config = dict(
    n_layer=20,
    d_model=384,
    n_head=3,
    n_kv_head=3,
    head_dim=128,
    d_mlp=1152,
    vocab_size=11113,
    activation='tanh_gelu',
    norm='layernorm',
    norm_place='pre',
    norm_eps=1e-05,
    positions='rope',
    rope_base=10000.0,
    rope_fraction=0.75,
    qk_norm=False,
    attn_scale=0.0884,
    bias='none',
    tie_embeddings=False,
    parallel_block=True,
    init='uniform',
    init_std_qkv=0.0556,
    init_std_o=0.0556,
    init_std_up=0.0556,
    init_std_down=0.0,
    optimizer='muon_variant',
    lr=0.0189,
    lr_mult_qkv=0.5,
    beta1=0.95,
    lr_head=0.00916,
    grad_clip=1.0,
    warmup_steps=200,
    schedule='wsd',
    decay_fraction=0.806,
    decay_shape='linear',
    final_lr_fraction=0.05,
    batch_tokens=131072,
    seq_len=1024,
    doc_mask=True,
    train_tokens=569400000,
    steps=4345,
    dataset='wikipedia_en',
)
Each number is 128 + 24 x the weight over the matrix's rms, rounded and kept within 0 to 255. Layers, rows and columns count from 0.

# layer 6 MLP down (transposed), 1152x384, rms 0.132, rows 405-436, columns 192-239
[[124 130 210 135 106 108 123 122 161 124 160 122 144 167 119 136 136 154 137 153 139 100  96 131 123 116  91 111  82  85 110 117 110  95 161 129 140 101 131 122 108 174 137 113 120 133 143 157]
 [109 139 146 139  99 129 124 157 156 146 156 147 118 119 104 136 158 124 110 152 107 174 126 139  83 101 106 137  75 119 125 105 176 129 122 138 133 124 115 168 137 142 135 141 133  98 143 116]
 [ 95 113 118 100 119 131 102 127 114 120 126 148 100 106 139 154 117 142 126 133 160 141 133 154 110 101 143  85 151 121 157 140 101 124 146 128 119  75  94 177 151 104  83 144 146 156 106 177]
 [127 165 146 100  95 119 131 148 157 138  96 131 120 118 118 146  94 148 136 137 151 147 101 169 144 169 110 123 115  99 134  84 110 189 136 135 103  66 117 152 150 137 115 133 151 107 103 165]
 [162 145 125 123 150 140 112 146 127  99 171 115 119 110 107 159 114  99 116 111 141 107 125 115 112 175 107 150 104 137 134 134 106 116 145 145 154 162 114  96 144 136 157 131 154 138 131 150]
 [117 162 131 155 111 138 145 118  99 133 157 142 119 114 135 153 111 131 142 161 119 136 100 127 130 125 114 114 111 143  86  90 123 163 101 159 173 122 110 143 168 132 138 135 159 121 148 135]
 [143  89 109 151  80  76 113 133 129 179 125  90 127 124 134  95  97 138 101 145 109 123 176 125 111 123 105 163  79 133  93 102 111 102 121 145 128 112 126 125 120 114 101 196 139 105 142 132]
 [ 93 131 135 117 135 138 117 134 143 128 105 117 146 162 158 131 173  99 125 135 136 101 140 156 172 126 114 191  98 120 117 136 128 129  86 155 144 106 118 111 144 100 126  99 137 138 129 125]
 [115 144  86 115 143 149 138 173 151 183 127 119 155 118  83 149 133 113 136 108 125  46 154 138 108 106 168 118 129 129 143 100 112 106 130 121 134 145 144 121 178 129 123 115 115 135 103 166]
 [132 116  69 151 102 154 142 124  89 113 172 101 139 142 127 113 111 154 110 107 143 156 114 122 121  79 117 146 139 124 102 144 140 140 141 107 137 102 146 124 175  96 107 131  97 100 121 119]
 [141  89 150 132 115 122 105 104 143 112 118 101 102 142 174 147 115 147 115 127  95 151 160 128 121 130 167 140 149 160 140 113 146 116 119 129  96 156 135 158 128 154 141 141 159 151 100 111]
 [105 136 126 151 158 146 124 163 170 151 144 179 146 134  92 144  95 125 129 109 133 133 129 157 107 123 101 126 103 151 177 134 119 156 139 137 121 146 128 138 108 117 171 106 128 160 121 120]
 [147 136 129 127 106  73 157 107 147 148 120 120 135 146 173 135 121 136 137 101 162 157 116 121  74 127 123 165 121  72 116 119 119 138 104 151 146 175 111 143 127  99 114 157 103  94 133  74]
 [129 136 145 110  88 105 110 125 107 134  81 143  96  94 124 128 132 126 143 143 100 163 105 111 111  88 125 143 116 121  91 150 150 161 115 110 109 127 155 100 139  99 119  89 138 103 140 163]
 [136 118 102 136 185 132  83 134  85 125 106 118  90 104 124 122  89 118 124 118 121 143 166 120 136 160 144 111 178  88 132  82 111 167 164 127 166 131 127  86 156 141 152 118 118 103 124 129]
 [153 147 123 122 154 120 159 118 136 116 139 129  85 134 159 148 130 155 104 127 131 143 105 168 140 120 141 134 105 132 157 184 136 149 132 107 123 209 108 113 154  86 126 136  93 133 146 147]
 [143 140 149 145 117 137 170  96 121 159 130 120 109  97 126 109 106 162 135 100 143  94 110 172 128 117 129 138 133 129 106 127 137 149  90 131 163 110 134 148 137 129  83 134  98 117 163 129]
 [104 151 111 148 139  97 135 137 136 129 143 141 131 116 139 124 133  97 158 152 142 147 124  98 108 136 108 124 120 137 113 105 118  87 145 133 149 141  80 149 189 120 117 103 139 121  86 104]
 [148 118 122 108 143 135 130  96 137 127 145 138 155  90 108 118 110 134 106 103 132 133 133 106 126 126 129 132 139 101 133 141 112 122 116 150 109 149 156 133  97 111 146 136 146 128  92 124]
 [ 86 146 113 135 151 105 142 137 114 140 157 129  93 130 103 135 169 139 132 122 146 164 119 119 121  88 133 109 165 146 192 159 128 176 171 142  79 124 136 144  77 110 104 100 137  73 157 145]
 [146 117 135  87 114 126 122  82 137 137 131 142 134 152 145 126 138 106 129 111 134 107 124 124 123 140  82 145 113 165 132 138 116 135 183 122 128 135 113 124  99 114 143 142 178 130 139  74]
 [121 100 112 113 163 127 124 139  70 117 122  97 129 126 157 121 112 105 106 150 130 130 147 118 102 106 131 163 116 115 158 159 122 116  92 127 145 115  98 106 181 123 105 120 104 167 105 135]
 [145 159 152 108 139 185 144  97 135 141 156 136 118 164 119 148 139  92 133  88 125 149 124 158 120 146  75 142  79 115 108 156  97 117 153 109 128 191 116 138 124 116 134 132  94 167 105 122]
 [125 147 118 121 129 116 141  85 120 152 162 137 136 121 135 137 148 150  98 182 168 162 107 127 154 121 146 104 153 118  61 122  98 191 139 126  98 104 142 100 143 151 116 148 137 125 121 143]
 [111 149 102 125 119 179 138 154 121 144 137 152 128 145 128 120 145 136 148 104 123 174 166 137 199 115 144 131 154  94 138 159 143 131 128 104  84  94  88 118 113 162 171 125 132 131 142 119]
 [108 136 129 143 135 150 122  80  90 110 180 102  83  89 124 124  90  96 107 112 142 135  98 130 153 113 111 130 162 135 151 102 126 148 106 102 135 132  78  97 116 124 123 132 118 117 120 144]
 [102 107 108 126 112 125 129 138  89  96 102 153 116 115 117 112 174 112 105 145 169 150 181 124 164 134 171 113 113 137 153 109  96 106  65 103 140 123 120 140 102 103 146 157 158 116 118 129]
 [126 137 169 120 140 146  91 142  81 133  89 115 103 112 125 147 141 114 114 120 165 132 171 122 180 124 130 113 117  79 188 132 148 125 105 140 101 120  98  70 127 164 109 122 131 132 121 112]
 [ 94 118 120 122 114 139 133 126  94  86 126 121 107 145 116 136 146 125 166 144 131 122  96 134 152 195 122 102 108 172 121 143 134 118 123 102 150 148  90 136 134 101 122 123 127 163 166 121]
 [145 157 147 152 128 102 167 149 145 141 118 133  96 110 130 136 151 137  98  81 136  90 149 136 135 108 126 111 149  71  79 127 156 124 129 130 122 141 151 129 144 152 103 162 105 126 142 141]
 [167 137 143 126 129 132 106 150 159 137 118  93  89 138  82 145 162 108 121 158 135 117 118 113 167 102 115 139 106 127 127  90 153 133  76  72 131 102 146 111  93  97  97 100 122 104  91 129]
 [127 101 168 134 145 138 142 129 146 111 133 115 112 155 151 105 163 120  95 110 150 152 124 134 138  88 137 120 167 100 142 132 142 171  88 185 135 142 109 118 143 162 134  79  78  83 126 138]]
# layer 6 MLP up, 1152x384, rms 0.225, rows 406-437, columns 192-239
[[134 151 121 118 133 131 141 135 116 145 101 118 137 123 127 130  95 144 117 109 158  98 134  93 158 120 139 131 170 123 125 147 147 133 141 145 105 129 109  83 149 132 107 104 161 171 126 126]
 [164 152 125 135 139  94 177 134 144 151 117 122 178 152 139  79 125 106 135 126 118 124 127 106 135 160 107 169 137 135  73 133 129 129 109 107 133 165 150  81 117 126 147 122 124 131 149  87]
 [126 113 137 128 105 105 135 115 121 135 152 108 157 124 106 112 165 147  97 139  59 133 108 115 132 105 143 139  92 129 143 127 120 114 158 101 160 149 114  85 132 145 136 172  89 136 109  99]
 [114 152 106 109  81 117 137 103 146 129 120 114 139 143 173 127 155 153 112 123 130 142 130 163 138  80 135 160 125 142 117 112 124 156 121 123 150  78 107 169 107 111 120 143  85 147 144 144]
 [137  78 148 135 145 101 114 131 196 139 112 107 114 125 106 155 118 143 123 131 111  96 183 139 115 100 140 140 140 143 147 114 157 131 128 127 132 126 125 141 142 167 143 165  91 161 148 118]
 [115 162 123 124 164 142  98 113 129  87 137 175 137 147 126 145 114 155 187 128 128 134 102 118 140 134 185 128 146 122 188 116 151 107 143  81 153 139 117 170 137 128 139  74 111 117  76 118]
 [140 122 162 117 107  91 102 131 131 149 114 100 130  96 140 130 133 129  99 118 155 122 155 114 116  77 127  96 112 141 149 123 136 104 129 139 115 111 105 159 135 173 124 155 121 136 112 114]
 [160 121 179 124 133 128 116 122 128 135 162 179 126 128 121 111 107 155 117 176 110 190 117 109 107 155  65 121 125 125 114 172 146 132 156 110 157  65 133 134  67 141 112 169 141 150 163 107]
 [128 137 145 144 104 138  98 107 155 136 109 113  88 143 140  85 132 147 151 143 124 142  93 118 128 131 122  92 118 157 176 118  68 149 135 132 144 120 105 154 124 146 103 151  88 135 130 138]
 [125 166 156  91 127 119 122 166 124 138 105 140 184  77  71  97 119  98 124 167 123 117 104 143 142 110 122 115 125  99 125 139 114 135 138 131 127 121 134 137 146 146  96 100 100 130 183 114]
 [129 128 116 101 127  94 138 118  87 124 113 112  79 124 151 116 168 124 121 160 109 137 143  96 135 117 180 127 175 127  88 111 132  79 128  93 122 121 129 106 219 118 126 132 122  96 155 134]
 [ 99 120  84 140 174 163 111 129 134 167 138 119 131 119 112 153 125 148 123 188 118 140 160 120 140 139 100 124  99 177 115 142 136  93 134  74 171 115 128 106  99 122 173 101 133 177 101 160]
 [114 115 162 135 217 119 112  76 131 156 153 135 140 165 179 135  89 132 135  99 144 129 142  93 135 114 149 156 111 121 148 129 152 141 139 165 127 134 152 119  61 136 144 100 103 121 132 168]
 [137 111 121 150 151 156 142 103 149 119 157 122 148 150 126 157  95  88 146 123 118 137  87 135 114 140 152 141 146 137  98 137 133  76 106  80 130  91 102 124 137 182 128 149 146 143 107 110]
 [158 110 142 122 110 128 117 114 146 143 126 177 150 157 147 120 128  82 108 109 152 125 134 134 100 163 126 106 128 123 118 122  99 109 131 164 118 107 158  94 129 175 115 128 159 130 124 174]
 [136 120 102 115 118 127  89 142 118 109 139 138 156 150  99 137 135  97 151 144 132 128 135 133 122 134 145 139 117 165 160 104 128 109 159 145 117 147 134  91 125 132 197 125 163 128  96 124]
 [172 131 141 126 141  94 119 131 120 133 116 128 133 147 126  76 143 138  93 141 114 120 119 151 152 110 130 141 127 131 163 102 127 156 116 107 158 124 158 105  97 158 153 140  94 139 132 118]
 [ 86 131 166 118 130 120 120 166  96 150 113 107 126 133 106 149 118 112 108 154  95 121 119 146 117 129 161 139 126 155 160 133 157 132 121  59 140 103 132 152 104 127 130 130 104 135 167 110]
 [166 131 149  92 114 141 109 131  94 149 124 136 132 130 154  82 147 125 107 139 107 139 167 122 109 126 116 134  93 137 132 110 111 116 140 136 155 118  86  94 107 178 145 124  85 136  83 107]
 [116 139 147 140 122 120 121 141 142 118 133  94 116 110 150 117 122 158 125 142 140 147 109 127 147 114 183 109 146  93 149 106 116 152 104 137 151 142 116 119 141 141 101 111 117 127 132 132]
 [129 105 108  86 104 126 143 161 191 143 167 146 125 158 137 135 137  95 147 113 146 128 164 121 148 117 161 140 126 103 103 156  94 159 136  97 106 114 126 138 134 123 115 121  98  91 169 109]
 [ 71 119 130  99 119 101 102 153 111 113 116 126  77 120  95  75 140 171  92 182 123 157 159 133 117  76 147 109 100 103 142 108 120 158 102 132 121 141 111 166 160  98 137 115 130 152 136 131]
 [120  83 109 124 116 166 116  98  90 123 108 117 149 114 170 124 150 116 157  97 148 124 124  99  91 128 112 152 133  98 147 175 125 164 138  85 103 146  90  97 135 129 138 120 132 162 111 142]
 [ 90 151 132 127 122 114 126 118 147 113 180 136 113 112 116 121 103 120 117 156 158 108 100 139  57 133 108  91  97 148 123 122 121 122 107 139 144 111 128 127 123 105 138 130 127 159 118 152]
 [136 131  67 107 136 112 122 148 177 119 128 165 117 159 115 134 136 141 143 129 122  91 130 130 130 156 131 118 133 167 126 178 152 129 145 153 122 147 149 128 127 172 152 164 154  89 125 123]
 [141 199 127 116 136 158 109 116 162 141 141 109 142 147  99 116 134 106 120 109  89 122  98 128 138 123  51 100 135 125 114 119 131 140 122 142 132 117 158 149 154 127  95 103  78 154 157 133]
 [121  98 121  96 139 149 119 139 118 119 129  99 105 133 136 113 116 123 109 134 106 125 159 143  77 152  85 149 131 156  82 125 148 149 172 136 102 117 111 121 148  87 130 140 148 146 136 135]
 [145 151 143 121 129 141  95 120 114 153 133 124 115 138 158 129 160 118 132 121 129 101 178  77 121 106 112 124 131  82  96 138 100 149 154 139 140 168 150 101 140 163 139 154 159  95 117 148]
 [100 103 134 110 158  94 118 133  88 120 128 130 131 159  96  71  87 110 154 127 105 165  90 138 135 133 152 150 134 129 174 127 100 158 118 118 121 117 107 117  92 147 139  86 132 107 101 121]
 [124 141 123 137 127 152 118 147 110 111 131 125 179  96 166  99  93 151 109 156 121 126 128 152  94 168 146  92 128 108 134 158 109 112 162 142 122 115 100 148 116 146 133 151 144 130 171 121]
 [ 89 139  95 105 131 126 122 129 132 137 118 170 159 111 129 148 100 119 192 102 112 105  86 103 159 172 145 163 100 140 112 139 124 138 161  97 127 114 164 115 122  70 108 149 145 178 127 104]
 [ 69 150  95 162 123 107 137 140 156 125 136 181 120 144  94 166 133 161  99 146 123 134 151 111 114 134 142 138  97 143 184 104 157 131 157 142 136 132 119 113 131 107 113 113 134 145 145  95]]